Weights of a small transformer language model: 53.6M parameters, biases on query, key and value.
Each number is 128 + 24 x the weight over the matrix's rms, rounded and kept within 0 to 255. Layers, rows and columns count from 0. Numbers have three digits each.

# layer 7 MLP gate, 2048x512, rms 0.0581, rows 0-410, columns 0-31
119110166149125101171127115165136124108117121118139116121111109115105117134110128122130130091095
207136136047130101111141140155145122092101098131152153134150121107152119137098118143140116120139
075137167138153144155141104126161125137146098090132126119111133154112096136100157149141112135096
074124148124177149147100138104128122147118146125131098113116133104147107152083097118111156093101
121156148113115084128180114097133140114144159115135166141128102141152142132108123153106154116137
121140111125148102181121129125127145115070176148188086142145112126126120083188114106110108093100
111112130097082123146075131117124140127111152106132144164173165127125114139087155155176135137104
156132177130174184096153113118139115097113150079161104120142103135118129137127093121164132125126
132103140157111106140105151174164129095133129104158136173135123149123099105122158151148097138141
151120141133160135150150132159106094135111153087078123102156163173127129093123113137078090180147
151130090161130115124129141141145168109122108162123168135142114118147148162149141156144120086083
130124130117124100135120118148083135151148126140109100129163145122128088132094172118159130136146
126074108136110117156133135111124148143116131108092142129117121152152114137099114151145201126152
116136087090186163128116174126105135105136188144185132092126151158095121092128117115077096108143
122157136150137093117127080112142139107133174106150110155131144107130150111103175131156156130142
153133117087092120131150092135099107114118117138136152105120111158133143156125121137087152107167
139085138111130128093175109097174133122111107148133166096163124120083075122120126153096124120105
126169174105105142128109078093123165131129107124127142105101095139153091157136100109074145117123
109107099124158150136112115152102137129121118117120124110096147113126157144079156158158091111153
112146162139167173122158146103113122135124129108119090119185119101123110163123117135154146128097
094106143181105141151163084155136146187143113141115117156101119119132103172178089095080143126136
119116103127102129113169140085109113132133144159147174143132146146097121145124152159103122125106
117142116167179093128122123134116146130162118155135174070125096125133115150130140135161105148095
127134116161150154096164155113137177133115106129129151130168146117125161123127115099121152071165
126138111090072169185111113149112130099125106152140125142100162193116122144149091102114192138135
122107144076109115079140127187167170103140159067106141111120124157141136156122122139116147076123
127106148176133145104161124137093131150092101156128144132154129152143101127155116107142125080080
143124164104143137133099162128108129143086128127148161130164148145074125120124134087100096085128
129100131123115125108173148170159160146154145140096113151136130123131144116169182085123154106128
131130123098122147139179103129102129143119169139110143126135094138116108104126102133115142122130
125117164110129118141135120110136105132152113116102131159127100152109101175134122196085179110120
153137142136112116125100138155170145092142150137150146118123151115132159138129147110099094106136
144124118185133115107133148120139141134114162126084127111093122155121119126147127164157129111113
074137149135171105149131158122137139099156133122147149143138089084116131172149124134111118126108
123134110104164105153108114161117108103138096131109167124106153126134144172144124125133122108104
112119142142120146113117059146109107140142138100103132147133101117158141126118163106102122151119
127130111126121167161142088108143176193133124113121163140107120162088129111138064145118125104157
112120108144121127151122150161127155154091074112120121127119096125093124110140173143105121110102
111097158120168147149087131145130111146143145087166151095127144117152149161136138096115105130136
117158148136132124160107088078085171148143102124114112149161138107115102108168122119137121117070
130142086098123097155076121135121085138135133133142130158127132127131134097095085107105126156132
113092129143151135093122130115084116136116104147148126133115097105138134065122144113151155092133
150143116097146088087126128136097123138163164143120100120109126124148110098146129139147136115098
103096141127136138164101118143122113143090122115093113103099125121088131142116169171171110179151
102165123167112132157113137164142134137153153126176116136172137121154137159106117126139108104104
124099118068113095098144083085158106155172112153108104134124146118145171179109143113150111094120
095110145164093121104169113136152169116127153141091132100103133092164120146105127139110110091125
173142169127123123085125097130154155108175138103147155134114120142129155143142142112147129159139
130110149137173128109117105158117166143130145125146116160158130124171113123123109108171112139128
133128134109137130132137105116135137131115086121089112141114100185119100121116086163160144129094
191143100135114078128114117159139098118145126131157131118146135109102123139168165126145127110089
106140140148153156129105135155134092132138131150130153157085113094115105174127142106097117116098
124144105140147096117126112116118161146119101107119118117106102101102118109095129143151149099122
120141142131133122111119093127118120136142075158133135137143102111101127134118146149133091167133
137112133161117119094136128104146141107130144151179123120130114143121100144113086135139136095149
145120153153136138137133120136131112110111122128143137089102124152101127095124125102151111133136
143150180131163134108115113122118146125109084095144158167117159140128102087151127136148136130139
176173135120153121129149107135106096091113116092121127117133131128142137106150136114122085150138
125080107130133085114152124146096178109104146147140114121121160122108104161039141086153097093147
131112088110150109142115078117197124116088109106139133131147132142179122086125134126117095117162
229131113077098142138144161130105145144115130146145117130140164109173121139161136122139130137141
153145134103116155148095109142130137141153095154143077146149098155122080203125110141126126079097
130130147115067117187169117126141100136145122115137159151106184084115134084123121135096094122141
068122136053130125120082098111121048071175152097115112122099108121110125105158081173153082098091
082193128117073104103081100111112089104166113111064155146102134102128099108140101125094125105150
076151131141107149096164124162135077135144120127135116114123127113169173149118148130161138108151
097087125078112161130129141150112139112095102091125118141146120128133140109149139122153092157181
131131106126120130144104086176124111145120097121154173102157103137090114102094093108138101121137
136116157134125131106166124101112160127126161118139117121150146182102130136157134139105095131106
118145137160119152129183082139118156153145140155156150145142101136138126119109153144133127115121
109151160124117138117098101129109129125085118171118155147106139165126114097187088143162152125144
102157121137151166107134135138136152108118166141158138161090145150080135134112133081115125157121
117106134116128183093116100127192121121159135118162131103128130105093091136073135124142184142138
130130134146079091127132120145123171130112121143157130163119131155127164113134159121164135104117
109115088141144110149127127160129179135141139116102094143116069130132116110121153120137113153167
146151127129154169161102117124133163129124161139102102085111121112139148132135139126132177153129
120109110160118125120131156144142142098132167112134114164073100142108079138135101100109097162126
125133099154121125134080120142151099143127146138145096067136105125109118152150156111094132103155
084120162083158176133146137116168178157139152076139084107087100150139092119099100142117154118132
142160105135147161098158139131141119142076111096147123152128123127109140110115131119140091103130
171134136104130136134123126140132163110116083105114152151103151116151096158157128200131145129088
109106138147143118125130138146125130106155125124139153131100114064103117087151146145135095121097
125148126146138132156099174118158125131114153136110161156098129148110159129126108111090124108131
107124112110140133138090165104152143134120129123113059133104155136128183095130131098147119113131
133159163132096130102125129161146108162131179144108147150110119152101157128160133179139132123113
135147125129162148124103106133152131137142151105106106163150130117098134126152119154136187121151
109140109155137089109126135101134139116109130134143131178098159063144168072129132119100120100140
106160140127122082179148137125089119139102118080130112112118121103142128150145093098159126129111
099125128096105129115138104117137117140104092154131165132142142108129128097135167157146096145162
138165160132147142138082125116132131089139129145129153154130107129125131127123130117101102107118
152116111115147086157138107158116154113104138099112132120136149113132113126092129091156128071092
147143135140142132108132134046130109089129161179092142119162128105126184144126165090164184169113
146109134155158099146073113124119124138074134148129124160140137174130132138114096112145126087092
159111161129124173111131091146134100147120097182132100127128145137113114113151123104148136140144
178158161143121158121109144113087094133108152106113124153130072089125134129147130115134186156104
101136122159164137120161134117117079154115097162123121115087108100134108114104101163102120160146
146112122162141151116091139138120127136103112110147113159161137155090102160104103155112134137129
165117153118123139135118126081144130166120101152149129131081138104139162089098131115152089130161
138149151123119141111140134099098147109114124142115117134124104140186081100118127106124128140130
123134130140121181117118182141120105137071128154131139101100146144104136173146105133140113102132
142100131144139140106105126152151083143156101147153143160126114126140158148131102096139138094138
130158157168120140126103124153136113080127121135110105130139107094094117154112146133140155076178
106158147197119135108131118104139096147147080109129140155106147163150144083160120152094123107130
129113147139156126075150151151137112091106169147119110151098162121084114168153165094134129094125
093118157170125147157106120119144121100151102130151096110145129111123135152148152095124123112175
150089120115121160102148103118160108133135148114118124118096138096118137140110131140120141156123
133094149065121119113145189076161081143150121136082119100108157141111132120155142079109114110165
128109144131151110112109125175101133114125097147109107138109131126146126123152124111123144179147
110147172136135088125115129177120154145153160106112142157120149160084099168133119145138108130139
145151152102143113183114155114123067092099115150167161147149127143108141120147142121131114150129
151144125189172127109094139149150164165125172121121148145132121123113145130126154103162148137121
133157143151118138123145107157146164100152117108152178133110131133117089128124153157118160112140
113114117126115179111101159104164092104140123140147150152087128109157102107128096157117093168096
149111132155158148135074130127141133150168120154111154152109128178104114112094113146127078132132
117065106140134153125132160107143164135137130113130132140109115131115140115119147159094144169114
141091110119155105116116093136145137127099088089189182092209149130179135095121171125137122156155
091102126085142127119131138123122112135135188118136075101112115129121087152138113116116125104116
157134100150172117145150066139141110130168105164150149137131102136151126101157181101092134125108
142126135161106146147130147179118102102088148173149099151125140123124100114126159125115118146161
132147131091133151115094159159103122091112153107092143095139130134092144129122140138099099138118
126118114106131126169108121155153124127067111130152124142111139119151178147153151135127131132140
110142157139101124117165103155125107174139121151090114073108150130131109146115122116164128149136
154126129146116147150142110129134153152137107168089129124155159118125117141173115147155174109120
181117150139097134095122107146117151108115136110151082112143090108131157127096153166118135144118
142174143139108125145148149192115153114121111170122147133086134149102119145124119120127170119127
151135154138125153089109104125112114144176129156105173145112157098133103108137135119112123126147
141160139151134112115084116120108111167141170145135119086152115078113149095106125128147154139121
163131133156166121121102145114147134120163106116100133174182130161126144128125100168115106128108
115114130167108086133109123095120166127115136126139107161124119139123146100125165123093136104103
111146112157119134132113083119111113145115109153163159163124166108150082117070157121077137152130
168116136091085105118086097098132184128130102107131088102116126140114158121111149148128137136095
152117111121129114125141116089100114114136130128069130128119127140149105114096079138118111150133
109123135143116104124161151112087147104097118085143108115131121124146125115152139097112162137095
143102098140170105129144124167152087150140095136093133111080168121124124142163139116148143144117
132097107128117136132134112173135158122126125116103124161129121131146124127173129144060152141115
142129119125118163112121139143120114131098110154089136104084104088099108105124125128151144084103
089120099130136156125096100146149131113105166087121118117089145134151110096142126123155109126100
113077132120137081143163146142120139150176046172139138150097085147106098105115113128150114106097
122170125121173092135104125167122127112152071138132126112105093135143126101156106114102148137138
108115109164106109134141128092104108093100108105116127094092172182098100105158141133102133124126
166086132139150120103130083138127132126125147104146150103126141132120157144134136082082094112130
079146154121081100120108128116145122124167132111104090141132113160097112148111102130130155136105
145167122083093109144132083158125150163133128158126089094140103144120188132100125136125127124134
113064121118065166107124120128141121119108089156134121142154140166125123125087113139079110124155
146115127169140127105113105171122091114128143150152138132160147132144092098122113123169099155114
141083090132146135101124148165077132145094101126132110177126091146135136129136083092114127130154
132107165166097114129179163140149099137116120162174118136102129116119117136119146154152093148116
101152124150137172122130100164133115135153100143151158116175118133152123151129105145124118142131
122135134115155129123123104122177102142139139124118157142109137140102161146130103180172184090121
137142114111136113134118137160140117116146098132139112117094109115166089118145165158131135121096
164106123162121133132129102110123159166185092109152099178119124152132117095110086158118096139088
180155161109111134119103151115144072110090124104087127129127089111120131077089092148138117105105
152112118139116127118117130167106117149116114119119132092154123132130107127191133123147147143144
106133161140095158125073137122068145151141146164137147122101138140095079143178171136141171119099
128118161108154156106140107102119159169138185153089151119119130140113070098132136113111123153152
104140153154117107134168135165119161134098149115122109133090133136129073152136118131146132130121
135112089141152112105149123157153117121164127118099136126117136109132134139127099109135199120151
162116130054104127101108162172071110125106149111124118067119103081108136106069108141095083102177
157125113169139140133133129153122138132145165145099122163121139134122121146167098110131113158115
118110158085136132119149133121158152115113069127142135119106111151148126126110104156137128097096
141140156152140147148100131177129135138123143128137099096144151163090121119186146138137113112103
106142136149097135115118118141092083140104142117116137133105140095145146166128132181076124111112
116129112144114132104132149110127085118139134100117141127090165110117158089141134144187095147126
100127105095112131160113115151099095136126117105177095150157143135122114054130118116095111139105
122145124157116120113160145124120135107123106068132149162106125116082157105174135136094105181128
172122111124098100144151144152127104130114116157134093105131138112064117127146175127110121150088
134144130133143139141141139131141144122147143125181145056101106119085135167122136136114171124064
120145133153069114126127100099113154151118107212111107114126159150140099131104131165121130138157
144132130134092100126139120090147077129186111149105131135106118115147105160129105100152148095122
073148126140127155124131136116159150172128112156133161145129129147079082122125136161159133145089
157124147136097126141160115138153166116143135110088120133158159145149139113131130091132118092127
132114153127112119107140108099123132144140144134144103149146159116094076149117154099112128124139
157105160157137181153140139090142157164137116124144131151133146094147146148146190154127140137098
093124166125126124179073135170149076186143135108151126119084121161091155129163150148113130085114
075149129116108066176134137141114136092133132115155119119144076105130112081119061130109144183131
129141088130107125189135134142139141109089106130129136109104139142139161109143144084147152096119
106135124185096157138145107112149090112153100104127109124066117141102128138143155110132138128072
118111117090072104117133102105092108161144101078121086098147152160091158136127119155117108106142
100099133170127112161149153181121096103174120126157120121120156154106115119129126138134128136126
109112143068164131132095129121132128094124127146113154150099113137133144087135174135126112116112
094118113137164210163132151115144088163101124105109141151122132111186132140112139098118104114153
091155125137158125136130162144130086151106170144117129143130123152116121110100143130132104107108
110061114121170098089131143109115160149102153131120136133147117169125109136161127120128130104149
161145170148147123103146146110144124094109126140192121153141115106096145106106155161084105139075
114120107109108113101132132158130148133100138157122157120137159105131092148146161134120128103133
135114181119153138150124112114067156120089154114126113117117120093135151115157153147113127129121
130092150129142133128134120130120100105122115120133088114154145097129105102188161120117108147116
102160133039137094114148108123154101096123135117126132144144098148096100126115113113114100124084
144131127145179134108120132114121143080157125134115114130135175145102124121108141164109157140065
161106124135101137148094114147147154111123149134145112099106144102138139158171117141136101143115
141111119171115112135111108156156113126153153154150109142108166119154101091108146106104151148151
124170156137131084131107145160149120170179171124140131128146134141159102150152135170114140132134
133165151133137098117132120137085100129115129156114176107158049066124121158117102165127118073104
156140125138129125163127145117154120101183174102087114098121080093168092086123156136132133133161
135115152142151164175155123114135092121123154166127131097140158109131113121180107128120122099136
143120102112119082136175140119183122100151113128139129123112103104137141192082138104134132154112
123146113116156173125114147136112138114136166097127114105138100124179083125125105115096146143082
113164093163156149153134122172150139133127141179120142119150126102102094088118133133128136196157
132130160156106127113125137150136120140158142108163139150117163148115124113127102126153135128158
156124121102104100053083136141152148101134144109116112122117118140166148113145112133075138144128
171131114080129126102127173136137143131168107116126147109121130125129111107137095115092153115089
117111127151132098092126136191148127163125090083127115121164130099137101125161118132161066169113
088134132167157123131151113107160139148082167110118133136117128133114090139154098108138100111132
106150164148153110143110117142114142143122112131083090138130142113154131132120140118086130122117
122091115121161130128151137144152133169123118141125125163075125147095155142151150144136120102166
173091113142152099160163126145080118134102113116151106104094133140138163121158117108157172126107
157072124159124118139155138110132155161120129107102121112121153142118134144134136127072107133111
115179150162095086116121151140138168117117100156132098122121134131116113134089150102120159130139
135133136107146156092120121109132134130120143136182129116133160147098107170163135109137161141131
148121112137152146189127133117165137093142165150106105165099128111152101141187140130135115137081
180112118093162139129090140117104090159167093113119146125128148140150122185093053109079132119147
090090110108145156104116148125139113158119159120108146146112136071113116139109142095146126106164
118116079155081127127113083124138138127162140115142125170091113095110130132125098123123120112122
169137103164138162098111132124152103184181135125178107119157158141070110173135166104117127139142
121175161122138140151095158135113127118130081145133109134126170102093080102148079114112128158116
111150106128143160140160138157130173110099081107119168130109130163135136128120137123129165105131
110138108100128115139118107130139112111108123126119104129156133131154087120098113109113161102163
157117122105148109145104115113172161119138113139120124101135138116182120162133135111110122137129
155124112093124123156102120137150127142121129122139132133171119169139120118087098082146126133123
092150162137125127135103110145100213100085113119097169163121127130123091121168141143115143139147
128109141126179153116129124126100115104117166124181144088160118149089126135140088141110134179127
121125126124126129142101130126136125116135126147152138114116179130111135140133128146145135141148
139114183142105139128158130140141082109104113163133124115137113160063163130180141149131104180161
143169099084119129143142109122127172099120138113084116118145134143136146104161119138099136143151
113117112146111120140122147144134137118103087101134125163145078144122138146154117125155148174149
124154105116113090143134149126132103118099153151127142128147209141111094186131090127124145151130
153097145141161137175163131133133132146142134101110152122174127135140098099121084109123115139123
131076161159064108133118093134114117153160154118135150128161116116078099164116140097133155098151
070160099175143151157137108116145105108108127132101118123128134117129085119119152142111124137113
101160105152122102147114129174109116118132149159139100111134167121130162127120124129108124107140
124131137144128102116145120139129143123126130128121147174135116123116147152149119140142107122092
155165116168146130152140125175120123123128137106135141135108111108145117153133132127118083113138
098099094171092154136097094150120140121089145146132105127121158128140120100157108114137153156171
140077154118139142158111116157147148148106114148116107131147115092104138141131144150155099099144
114146148110147152104091092108105101110117145100154126144171097171170103092158095179097096120147
110116163125093116110110122124140150151174127118132166104093156160154139143112138131134100162139
146150146124141100152131177157156127097134150133088153148136118156128146121151146124127107059145
143160102144120097126153123130078135129162141112159114120174142162108107136116152114119136092122
139138121124126140125085155141089149121140124116138127150109138142126149122143119112122120131138
090144120138130119117119147155147141138096128172127141165167120126098120122161139150147106151137
144149141110073096137120125124117094175108125137177108136124102151112128137148154161178114152108
111117154104098139157087070141134135159141121173111145117145071150104122131117188133101105130123
135127115108153146106139109157151158132144134136130121107138109106108160137112108139138135124170
154119120150153141134135152138165162118102143121118124118146129139126134157114149129107082182119
095122096148172158088139113143127112137158103165114115091078158165125113159124131125134118089102
116119110119142130168149116147093142139130121126139148129111181136117124122142112167114092191130
144115134129128123119116154110148162132065110093130139124141145107157203122113119127139167133113
161086114171113080123162131146139106152137109102115171122100166076091161106131118119077094136126
128054118107136101109185139152102152133138087108117129142175165092073117123150139066128123120102
123147121140173164102129126164112125081155138144123098141121132080129094092104151143114136070094
101120113200086121085089109142155109090110108147123120167156103140179145156149160136105140158135
153131138114100110124192117157108130143124097071137137118132139097146159164116152121107101106140
161101108113136157157105110158128122097101148149122117161127131161124128150110149136138116103145
151142140123145145115128116104145147136084143126134132167107130119110135133108164129118136120103
126145138086156112132128088133158120125115128114103122141144132148113154106156108155140113136136
137149117112085163120100084133136153146155090102146157122110159156118115111153136136132128128112
181118110127111138134085163122152112116115148126119113137139127102114100150143147127110154112141
088112115134076125123129151173091092120175100119122129128102140138185163180140140117106134079173
125125082133107112072100082071138114122106127174140105087092105079132141107176108175113127131140
143118114135117159140122133129102113129125109140125110111131128090140113113127124145121151141120
108131150143135164091093123127111143094160093146137119098120147122098123136127151097136139152133
174144124135104126153140140164135106143128128130159080145090137131115118171131121163131107103118
137112147098138159121111165128136118147111136155111161108084130108102132110133078142102151169122
089146146125127147189142115144124148126108152105135095121102132106125102144162124123113138140163
148135141097101121118132107138139123175108136153151140092155100125089104124132118168087092131096
117140116149141087124154110122149111145108113129119138146099179119094120162139151204126166090139
090151165123077148122119132120110125154106140136122154129132146106091108144138108146094164107161
106177115121117155175172139084161160182152133103202135133140159140126095127124129143106117133115
106101147124131105130124101102140123135150155158113175184164150144150114146124086112145124130152
087084119111163142090153072121116153126090172123148133131140127104117162125102111134135136118106
139130062100144158130133147151109122104085104146122154107127124114119125107148095136126104102110
138135135121098153139144151155123132131135129118104136145115105125145124125111126125168161119115
126101125126141180113097152153156136152127086110145177145153119136115174087146166118118112115128
140140139144124149067121129151134083135130161119104123097129107118082145133084135129140093098136
146128115140123117131145097123126084138113081131167105117142121055126148147106093146139138119124
124154095112134149130145110158157122143124096118126169106126104115134125144100156157117087139115
137109147129115134122103135194125144140105112159108126169123106127082124122126185110069104158104
139087140106129105166133102092104139148142095130118151136093131159094124108136141184146135113129
096191139169102142157127118119111105131123152122125140129121107120139121158142124099157143123171
128140146116145097165152144096111139087185075069112154159088124148150137148072105133093200136083
112183101146099118167134115112148147109099161116149162140122117107128116154182105163112141112138
154103122136125140112097114138113100181124112130101088114133132136092148201149106109132118139102
113123127195165128147144096131133113112128105092129147093110095080147115139053109149135131114117
128089162128131098092096144137136118126069141115107141121168146134127172162134156135155114119159
148116107141122165132112140130123194092103145155101121107145109121125122142136129057102112121120
137156127106106120112143139087120137156121122154132173124111132141147115104078159124165145148167
146100185150087168180095121127088120092149179167145164066125111118118153140143135120151134119126
112118128098118102089106097129158166177093182133103099126130174160112146128135111104087117114148
119139165110157104113109094110172068113121137112143128099134129090144136122128158088161120136146
152145125122134137136107136139141129150116146137132117093091145111111155140124147181062128137121
131130169125139115105146130102143153123100161129146124077097120120128163115107124077108128106133
080127116184136157135139137154123111134110121139131122123106148138136121116160135063136098120115
164149102126148140130116108147177077118128118147149140144128160136122114118134150169128097142148
087148151133107172100137117124145143086108120130122155113141161163136153195114106147148152134116
110125118097084122106138098147128117145128157116141105152151148123136171105122130183123171117161
130044102193125131151151132146119161120130139152132123151096110148130115162141150126115138124113
183181121112115096124108152121138121135113115164078122133091189110155152106151097183090116074126
101160126105146166113120140148138171108128090110112161081166097118108110111117151145116117116088
132121139119064149171125124132103139115124162165136150084126147105093119137117123109153165129118
159107127106123115155110134118138061134126123126151121103099090111163128157090150169123099149143
113091155107128146114136110134127096112135084121100166108133075128182185150115134119058152109114
156126133120145133171151085140142143136103161108119149165079166111122103123124102071146114162116
120108106133114101109091123130155146097156134157124141141108145144137069163134138127174144118150
160151156131099184080147116136136121104139118183142099155084121099139111092087142097183135101113
128140146115109129157173164090186144138123123120106096101106124141145149168071107110130128163127
091129140127173133164095127185138125146143120106147140145100189107147120118147138132107140081101
112123142170159098100067143142117101129103121126113108185114138157132113140078138169102106115141
130115154140134116097118087128111108150131139136124107142108183102122089136132108112105086123143
125075111112164125150136187159141146115144096146183114154099104088124163121136160151100144112137
061127112162136092120148083145174128117057136104135159154135142141123124156131147127178125146158
096124122100160131172155098162108119138151126120157151104113147157078150121125141097141150119146
124081128094129188174136095151144150142137132115147106119122154119121125124087097126106169102106
096130134119108122135118099153144123135171133099140095115126112176108123120148164155146130125121
078140109172128119112151111165115108120076137126117146156130104119123134125125092148157144167124
130130137114115146097166154131119110154120153092111075165111068171100118119150126158134155161102
142131123077100139084105143118128107151154139120130105125116155146086101082134149118142132109082
149165149123120114121107145084144121136141161099112154118134162135174107101118079126115155133165
141186144127144148120112109164159131108124131093151143114115135157063108093103127193103128173138
153164159145124168125147101157150145159151147152152094104118159143143163091156112119103062148122
158120113113162121095089131109130155172152151106146124131125141140118110160126137144131126106099
135131147153133125112174120143177149159143112141073125161096153075091163130168093127119136142131
141127130113113090093111129119140122155112145093143136141136134125096163118146103102123167130126
083126148131081185130123179118106176145110138191116133092150095124084154151120095177109143157070
158116092078102158084142091123138069161162089157127146078162135118151138128133131119127158105126
115107130140129116162151162110130127129115140156133128144160121101132117133165145089150140136116
110100126121105141109150091114154104150103134106135118129105131108148139117132110081116111175155
146082115093106126087068124132120096133108114123111142135102150183144134130116108135122165142139
143145115102128162114177168132125136137162111140117135133144138105115146148113139161109157156141
129078082096143115164118085086083118137151155150126119147137129116124136137142126139122132170098
154148144111141088143114144203134091133108097157130149115113130085118099152152143125114109101110
107101137144134128124124126141144134150093114182137116117156140120128154127083135152146121119141
200091127123100111128133154099172114118130126142134141112148120149156104106088120123146086176125
173147109127139163166158122160141107098096155126158157137128142159112134113086070105133152114136
155143117118094129119106129143139111135133112155126125130113102155109114117092120108087147137115
140173151131130101140121121102113166091145120142091106149107123109166110086116091164109134140097
107169147182081124106095123085150150133119130124093142122155099145128128174116166107126098151138
103112122165108140119154148096130151127113122181160107080150130137132118153127119158145109107132
128138125106164147127150139152108114078103179113137136114140150134130105100099124106114154126140
132169164110131100141134126149162121099147131107127106134135107149139098138113083114126123160150
185102141152105113114150168123140130125154132169111102129072141130152115102138135138139100107151
120143151131098139074095114148112134154103165126111090159113127114144109139161154174098105135112
167136110114093069099133126158081137117163121088163117182071124090149115109126138111114178121150
108118137144152112166109078110150128191189131152126116104135119158099134110134105110146140144103
109135121136124120121141072179086102126121088111112136097099125193135133075150102105130151130137
136154142112155178145101125116126124105131106154129139131093075076095157137124138118117108112143
142131172154129150136137110136130146184132137138099125156083110131166118115093125154151117140161
113116121115139126120130129104134115137139092077145140146115173179130142085128127075132106101142
152125108127170110136098156104111134175140142149145143131114128159158128123148154095108145120109
123155094146105098125129099159120179169115117153139107110107111102126098159099069147112131143139
099104146065118151122122160103132133170154137163132128100154139095139102144132121157103103104123
123116130119132103130124123128132125135142130124127175111104110090142116071160140131089126108135
115111119082157062142125122150089147087139127086136133079174133149127149122151197136146109130136
096154080162166140145129094160173134138089116119110111140119117123116130142127130118159117139173
057135148115135131154121140130125149129113108156149094106139167135145174138116170119076139132171
099122130107183124139127126102122155166127156122068157135101137107171136103184120106115150103167
159117161113135157103139148131134099119133163107134124098136132132142120101143145093137115123086
196089159152151178141149131116111113119130157119134125153108095183149096155153143097142127137109
114131067114102142106186144108122112137090136119126119168121142176088126105147148081120113121118
110133144118139157112106132114117094125159184096163138154128155136140098132149173150099162104163
166126138146157111096127102132119109140061102138071117129133151108137124134125123123136146105145
133101144137140122099137169135151139117143102111111136115144129135140135144135135164146126172115
135138091138110131102172138067143149127102157147111101120108100114156125167089132118162144098169
114093115105068118114130129096159091123197119085159148130145123101142126109132150127108108098138
158142143134176106149116114123076133137151133102100114142105127150063136115180118129112131165105
149139125095123172122122122053133185103158104120148141109149130150120125147116106154133151152152
132142112133128145114076130144126131117125113083162145158146112099163117147102146092121147092133
146117139173112101163133104126130141126061086123123115117130136088163144142133147140133130130110
149125113147099169094126098143146130131120139136161136133102163116127099138161116131106194154121
161155131172127122155144168164133156162148098169172158120154121106069146101136137155122114160076
105196156146123076094113161137098050117151131146143118142093122091109124141144157150125144142094
123124125136107170191174115123100170131117112150122106108127103121132169139115088095122113116115
061129126107112154134156154145152174153125129126119145149095159146146132151120089124131138110155
086117171113126123119145141144159139129122151112142106154124175114130125134095074134072143145174
127108121142105097118173145178074126136118111087123147116167161126135092147137149159071141100151
142077154145141113174109164105133112136169134180135087119135127092097078096136117121141068103120
121128140130097119100110121081066159126109144100151151093114067138140125156096131085129149132140
124108165131145076148110128105133110135137134087166163134118104142158127141135134120123136147132
102095127109121127119114100178134121140138108138094136113117109127130082119054138128135158136142
153183158143069157156137147184125172090107153134189133109176138155149143128122116105133104138166
135141141098132131127121153086151142147156143156117132127146122155139122140121121124122114101154
143129141103099120089065098120133120127117139127079126140097128090144146132126138071121132135132
088096130099173125125111110127142159112112154111106104145129146085127131135128126113110125105165
134181158125133093103158152125135089138153131139097078163121154093115116133161129108144161136113
126104111119145122107146122138173140140123165176155115113116139149110132132134153159097159139127
141098099087140105151110085118120129100133115117089151136111116138106131160118119158104144147109
134112133139117128103138084121131132145153153105075182102115118132154144145096134108115146133134
094118084089133153151134125156144134164123144124109143107086146148120106133112116123153119126134
120130147130123141172136155106133145144143111163150143139138082133167154188148130141115132095113
128086161123173168127152115130160121104148162130153158101156129107122139130142148102144116119161
107133114153133118138114159139181087146135118188130123152124158141085121109152139165129066142141
141102127150133080123162117134082099077110166120091101122133081144074150146122141109113114162122
104159177147138111161146093138125156164107137144153089126128097103161090150170156161134129091069
106183146128110126115144127117142111149143115080151123155121117115139158096159106088140083104139
128108193143146130146130174127120115153171103106197133121129135129127150148141110135142117102175
136129073127095105124173150122157122134127089126107141136098102142133124153176095113116086099161
161136113160095163108120165149147137123160100112116127127127126133164108115108141102095104141132
114116099124136155139137134141160100107187140130156162161145143126164113121118135127130128133126
113119163066109143121133157107102096134171137119131162117103174104121097171145139156137103111097
091151129078148097125162116117168112084097111116143124120140117105109126118081152106132178139145
140106152141095085153104137161185109135133163136137136141130124091142116119146135151128157126089
132099087116104134141128116077129167085121130093114101108126103128160103103152140135128138091152
115114135129124129097112142172131095078077160127117121089130162125092124118140135101101133128181
121138136169133172112119145142121129142151129125134120150125151133166136107142096112073106152137
137134192123154117129129157093131134164151133069140117117138132102157114162134086129089149110127
166145169147135104143157105132133129136157094122148146100138119131094102148094120114145150136129
151143094135137102081141119152085154127088076120125170147094119100127135111082144117134159160075
130129164098112098077079139141113125120152064127172164121135115117124104113164139116128140179089
118190088168104102118134110123107123145097150135120158105094161123118165133138164111131162103149
120142165109148123127145142161144141163133129131132132137136104120123133105130192130141105115125
140129177176128157101118134146110149136135132120114109124124120111043136157188137172140143117133
163155110109139121150137123104139107108155131123135128100093131150169135145125137109139134134138